Weights of a small GPT-style language model, trained from scratch on English Wikipedia.
Architecture: RMSNorm before each block, learned and rotary positions, no biases in attention or MLP.
Training: a variant of Muon for these matrices, 9701 steps.
Each number is 128 + 32 x the weight over its row's rms, rounded and kept within 0 to 255. Layers, rows and columns count from 0. The size above them is the row's rms in percent of the matrix's.

# layer 8 MLP down, 384x1536, rms 0.0535, rows 218-242, columns 128-255
size [ 99 101 104  99 103 101  97 111  99 101  97  96 103  99  99  97 100 103 100 101 101 101 103 102 103]
[[130  91 174 215 172  64 112 140 156 152 181 144  91  96 111 127 144 156 151 151 141 158 123 144 114 164 106 110 113  84 110 142 119 132 146 171  76 115 165  68 137 132  98 151 136 116 136 139  75 141 120 141 182  87 145 134 128  90 151 128 136 115 105 150  92 120  93 164 136 165 124 143  96 140 100 108 113 119 166 101  91 118  98 174  65 173 129 138  86 105 108 134 117 119 162  84 102 147 127 123 121 145 174 142 128 136 126 117 108 145 131 126 113 112 114 208 108 124 122 166 118 153 124  60 145 134  63 119]
 [152 167 139 105 124 128 177 137 154 126 142 172 130 161 157 146 112 137 207 114 124 139 209 168 160 107 152 153 106 123  92  74 129  98 132 114 175  65 123 169 145 129 100  80 128 158  63  67 172 167  90 126  63 145 139 126 100 116  64 146 112 139 150  70  98  89  76 140 147 132 118 183 154  90 121  54 123 189 133  93 173 184 138 143 168 151 154 123 130 106  80 127 156 149 159 107 126 129 138 141  84 101 129 151 182  99 149 135  96 134 118 126 152 127  87 169 143 147 172 118 179 105 127 166 158 173  86  76]
 [118 126 159 109 163 165 102 123 167 186  79 103 188 158 122 110 102 127 151 139 111 120 150 127 163 167 112 129 127 140 138 135 187 131 150 172 180 118 164 193  85 194 116 221 134 163  78 138  84 132 188 135 132 104 153 138 165 110 125 102 125 133  92 133  98 146 188 160 109 112 115 145 125 110 141 112  61 121 176 131 159 188 143 110 125 155 130  88 156 110 105 116 103  89 118  73 119 150 139 170 107 118 152 111 153 122 151 173 142 151 159 105 102 160 112 147  73 171 122 143 147  62 135 106  71 106 169 119]
 [156 114 123 188 123 144 125 121 132 117 172 106 201 113 170  94 106 158 150 131 142 121 101 113 131 161 122 132  93 123 134 101 135 133 132 132 134  95  91 160 197 134 140 161 169 150 177 131 108 217 133 162 145 104 176 162 150 139 148  97 137 143 123  72 109 112  91 164 117 125 151 143  83 127 181  86 115 149 157 144 171 105 162 150  92  97  86  80 164  48 145 112 148 183  87 164 145  75 109  54  45 161 109 140 136 133 145 187 111  63  78 119 186  91 124 242 113 110  77 128 136  99 129 112 165 160 137 104]
 [150 130 183  87 165  69 149 119 111 118 146 166 152  89 154 129 135 159  98 158  84  84 127 155  87 114  76 106 129 152 125 156  93 142  80 139 167 104  85  90 102 144  72 152 188 146 154 122 165  99  71  48 165 147 169 117 140 151 141 163 133 123 120 113 128 145  95 142 127  82  96 154 130  99 129 134 147 135 139 126 127 131  64 113 106 143 112 166 136 151 144 146 123 183 126  99 168 113 103 129 154 127  94 140 164 109  90 128 115 170 143 137  77 107 168 106 133 161 115 164 151 164 140 108 130 131 170 156]
 [119 124 113  92  99 116 142 145 118 125 158 164  67 160  92 114 151  96 106 106 109 151 182  53 132  94 146 169  90 186 124 208 140 144 108 166 150 145 101 110 186  41  96 124  82 103  90 157 133 130 175 128 118  88 146 149 139 107 110 148 136  79 131 141 157  99 163  85 135 138 114 144 128 109 185  96  56  72 121 151  68 178 151 140 171  85 141 189 160 167 122 144 170 149 137 111 112 133 131 203  61 167 117 163 158  89 122 126 146  72 176 127 121 137 100 139 155 157 147 105 140 130 127 123 126 107 143 143]
 [120 141 119 166 127 123 147 105 120  82 112  79 138 150  70 129 117  77 165 145  87 123 120  44  77 125 135  61 160 181  79 153 111 149 120 154  46  78 145 132 124  40 136  89 133 156 172 136 142 137 125 174 135 174 191 121 184 117 127 161 123 111 169 115 121 122 113 153 107  90 111 143 112 123 158 181 130 187 146 125  77 141 116 101 138 105 128 111 173  93 174 148 141 144 135 184 117 136 138  95  57 199 178 181 164 137 106  85 106 156 101 118 147 139 113 108 152 142 161 149 107 132 186 111 136 172 137 162]
 [140 129 160 110 121 113 127 177 172 121 130 144 158 161 160 178 181 138 133 136 172 148  75 151 101 126 103 100 127 143 138  73 121 115 171  91 181 130 141  88  78 139 103 151 109 138 114 182 184 106  89 167 144 114 147  93 116 147 139 156  81 107 106 111 104 127 127 113 142 102 120 119 206 125 201 139 126 159 125 130 141 124 140 171 163 131 140 169 131  86 175  77 132 105 136 130 111 139 107 161 116 117 122 178 166 118 173 151 112  28  94 161 160  72 150 124  95 185 175 145  93 134 118 111 164  85 140 203]
 [124 119 110 164 130 129 130  99 108 158 113 109 139 128 172 164 157 131 124 170  49 105 134 119 176 117 129  61 109 166 111 153 153 131 129 106 104 116 120 114 144 191 146 167 156 103 121  96 168  97 112 138 123  78 160  85 153 159  95 107 136  64 113 122  93  67 133 176 134 136 102 151 150  88 116 170 108 119 148 112 130 114 123 129 123 148 141  66 140 114  92 119 125 179 147 151 199 165 135  99 108 118 102 132 181 159 164 115 141 101 136 139 115 185 109 186  95  53 118 130 146 161 117 106 127 160 171 115]
 [171 138 126 119 130 117 118 179  91 171 110 132 156 136 170 145 157 150 137 134  92 149 142 177 101 162 112 177 135 100 164 132 112 153 119 140  73 142 113 139 144  82 140 156 105 111 132 170  74 122  83 125 150 137 123 122 157 120 132  82 121 136 111 168 130 170 140 119 155 158 187 153 139  93 110 136 151 144 165 188  96 114 130 148 175  77 132 135 150 142 114 125  99 177 137 144 142  83 151 166 131 126  89 199 158 132  94 145  93 145  42 194 123 161 115 145 134 102 119 173 128 103 125 138 139 103 173 106]
 [100 122 129  52 119  96 143 104 124 126 146 111 136 128 121 140 104 107 123 107 117 107 116  84 105  87 130 126 105 106 135 131 144 105  81 119 155  98 140 122  97 158 142 132 124 139  81 150 166 152 100 119 101 119 114  87 104 108 150 106 170 163 136 128 121 116 115  85  47 133 132 118 137 155  91 194 176 127 183 115 125 137  93 100 110  55 197 170 168 127 112 158 113 156 132 131 127 130 161 120 132  96 182 141 142 134 100 157 163 130 116 103 149 121 111 134 193 100 111 131  82 150 196 123  68 114 126 125]
 [ 97  96  97 161 114  79 181 120 150 126 151 111 123 143  90 105  87  57 137 108 117 152 118 107 150 135 167 132 129 174 100 148 103 165 109 139 184 101 140 106 140 124 111 128 121  91 137 143 135  97 123 132  96 142  98 102 129  89  93 134 164 140 137 133  92 191 115 112 154 156  86 113 115 171 154  86 138  91 114 142 186 130 130 154 122 181 187  94  69 160 138 129 129 183 111 143 133  65 114  41 147 145 143  88 131 176 160 172 159 106 125 134 169 117 138  99 180 124 106 174  69 173  89 118 149 191 129 156]
 [153 195 114 172 127 139 179 165 109 131 110 161 104 165 119 103 157 200 107 125  93 124 131  80 197 198 109 117  88 124 114 128 132  72 121  94 159 126 161  77 156  77 112  57  90 134 117 128 109 142 100 126 151 119 173 139 139 123  90 153 126 136 133 170  98 122 124  97 175 126 162 129 127 121 191 125 142 168 104 103 174 155 180 114 101 142 107  76  62 137 115 159 119 124 134 158 131 140  92 146  66 115 112 134 178 152 155 128 108 127 189 110 135 128 124  56 125 106 151 187 132  87  95 167 182 137 157 163]
 [128 115 110 103  95 164 143 121 104 114 124 112  47 142 143 136  74  85 135 157 171 137 113 182 140 147 149 143 122 137 143  67  74 122 106 158 103 147 102 149 171 120  49 162 143  75 150 130 158  85 154 149 113 127 157 134 118 174 168 113 185 142 152  88 131 193 126  98 141 136 143 118 122 136  91 153 121  68  71 191 122 114 115 135 193 110  82 123 118 161  94 151 113  74 184 107 104  81 114 111 103 114 125 126 158 145 112  81 182 125 194 111 106 139 112 112  33 104  88 139 192  68 122 107 113 123 112  87]
 [173 169  90  99 132 123 150 162 186 161 133  91 164 118 164 113  55 144 151 107 160 152 102 101 120 163 137 138 129 115  41 115 178 135 106  64 161 130 122 126  65 156 134 144 119 138 156 109 120 156 131  90 107 121 124 124  86 155  78 153 105  85 106 204 133 142 112 144 137 156  93 100 135  60 120 164 103 129 138 124  43 124 116 135 211 117 100  67  95 131  97 197 112 126 161 122 160 144 142 137 102 129 133  99  88 119 107 101 135 195 112  90 207 174 103 135 141 159 105  98  97 132 107 134 116  79 159 101]
 [143 107 109 127  76 131  82 130 126 122 160  82  80  68 116  66 203 167  72 123 144 143 136 151 190 182 185  81  70 134 131 170 144 102  83 129 125 179 145  72 152 117 134 126 170 125  89 150 140 124 124 142  86 170 129 137 126 138 106 156 154 135 107 122 167 110 165 109 128 106 109 124 121 138 175 139 126 148 110 126 149 158 108  99 157 134 138 116  72 108 198 119 187  67 159  89 121 117  81  98 157 107 125 141 173  96 127 122 120  92 127 156  78  86 126 115 153 176 116 174 104 152 141 110 162 130 154  65]
 [126  83 139 128 130 128 137 118 156 125 100 165 136 157 128 119 125 106 171  92 109 153 108  16 132 127  86 114 104 130 123 111 138 138 157 132 138 126 204 166 118 149 165 135 133 129 120 130  72 104  96 117 150 117 143 125  98  96 175 169  99 100 184 129 133 111 104 188  94 168 139 109 143 162 125 178 142  95 152 175 202 121 114  94 103 128 176 105 132  55 129 145 103 136 131 108  82  91 100 118  97 144 148 133  77 119 109  77  59 145 147 148  70 116 101  58 100 120 148 145  95 160 141  77  91  77  89 125]
 [178 100 166 154 131 128 123 125 143  99 107  74 144 138  72 117 122 102 171 103 110 145  90 142 186 148 152 164 131 115 100 116 168 120 184 104  77  92 123  39 144 142 115 198 165 107 121 109 146 135 137  63 150 151 121 115 142 149 114 143  96 140 143 126  92 154 193  88 157 101 178 141 119 107 116 163 171  99 146 139 136 148 111  83 141 164 114  78 115 140 153  72 138  83 142 192 144 132 171 119 123 147 121 226 120 145 165 107  56  74 143 176 116 136  97 178 132 104 106 116 160 148 123 136 114 154  84  99]
 [112 145  75 116 151 131  86 129  86 102 113 166 149 116 115 138 128  45 165 188  94 114 159 180 172  93 146 121 115 118 163 117 142 113 188 160 132 175 150 140 125 167 107 151 118 112 123 121  97 116 111 121 169 130 175  60 153 178 221 151  23 111 106 142 129 116 126 174 162 124 129 149 107 100 174 186 125 100 178 156  96  96 132 168  97 120 117 161 145 108 193 121 168  98 219 151 127 193 129  97 104 127 156 117  75 193 156  92 161 105 124 136 140 146 112 119 130  94 116  72  83  90 110 162 176 125 130 157]
 [118 108 124  80 129 114  86 144 141 106  92 127  86 119 122 140 103 102 105 100  61 143 116 128 122  40 119 112 130  91 135 125 141 169 112 111 136 134 101 166 107 129 160 114 144 119 146 130 120 127 213  96  61  76  52 108  94 132  88 109 109  81 111 119 175  95 183 150 138 101 116 125 133  86  69 140 105 125 103  83 160 149 138 169 161  65 171 134 122 135 189 136 114  45 154 102 119 105 103 135 121  94  83 119 143 184 145  61  73 101 102 102 105 125 101  98 170 175 113  83 134 135 132 162  91 188 127 145]
 [144  94 108 104 130 175 112 192 111 110 155 154 141 162 131 203 135 146 107 106 126 115  48 168 131  86 179 123 160 128 157  98 105 214 121 127 111 113 118 149 139 111 135 126 127  70 118 128 129 103 157 120 141 172 111 144 143  94 161 156 111 147 137 119 129 107  57 129  94 133 137 181 100 134 124  72  95 128 107 101  77  66  78 125 114 133 125 216  61  79 117 163 166 138 128 117 153 142 136 103 131 115  79 138 124 106 137 163 110  83 157 126 118  95 153 166  77  88  74 158  89 151 148  79 150 112 143 152]
 [ 60 136 125 127 145  91 109 172 163 217 159 153 122  79  57  86 134  83  67 120 161 133  94   0 186 146  98 109 126 168 143 136 228  71 137 100 167 137 181 160  87 106  85 125  74 111  64 152 146 159 196  54 120 109 142 134 160 116  66 137 111 119 128 129 158 143 138 122 127  82 154  93 136 164 100 139 133 173  90 172 125 114 132 121 183  61  77 130  98 130 123 145  75 140 107 103 142 112 151  97 159 147 102 122  96 145  89 106 131  63 127 117 135  76 134 105 123 129 110  90 126  83  71 163 119 154 180 149]
 [124 116 140 141 119  92 143 173 135 151 147  58  87 132 196 120 167  82 191 201 151  89  84  69 150 182 157  76 176 150 132 137 116 174 114 139  65 129 134 155 154 152 124 128  98 100 144 110 183  89 162 135 131 139  69 116 136  74 157 102 138  92 148  88  53 138 102  98 158  76 129 150 189  92 158 123 148 148 128 127  73  92 164 142 146 163  87 134 193  64 168 130  85 107  91 139  90 101 139 109 113 152 140 125  90 172 142  78 136 106 147 154 169 113 100 125  99  61 104  99 105 158 145 116 175  97 120 196]
 [108 156 162  64 165 179 135 114  82 105  89 142 129 144 163 122  64 104 119 132 190 105 131   0 118 113 121  74 106 108 148  85  90 108 160  97 134  85  95 141 117 116  83 119 129 149  93 153 114 206  85 172  92 126  99 161 129  68  81  72 164 169  93 196 170 155 137 195 143  43 122 146 154 119 109 151 127 121 184 149 154 135 118 147 146 175 126  85 130 122  81  65 126 123 119 152 108 151 118 120 141 106 150 108 113 135 128 138 130 115 187 127 109 231 154  79 116  92 137  81  57 166 120 115 124 138 102  94]
 [129 101 133 134 177 144 146  84 216 125 144 128 126 147 188 114 138 144 133 138 135 133 129  88 103 183 120 140 151  92 161 146 129 206 136 129 156 106 131 127 150 173 154 121 160  95 129 107 114 164 145 152 124 109 105 127 152 181 131 167 143  99 194 152  74 158 195 112 113 150  64 183 192 133 160 141 112 146 102 183 111 165 112 185 185 135 108 111 120 236 178 105 146 186 173 155  79 155 149 163 138 117 175  91 169 127 133 189 130 135  99 185 145 145 139 199 135  82  95 152 148 156 108 165  97 108 130 137]]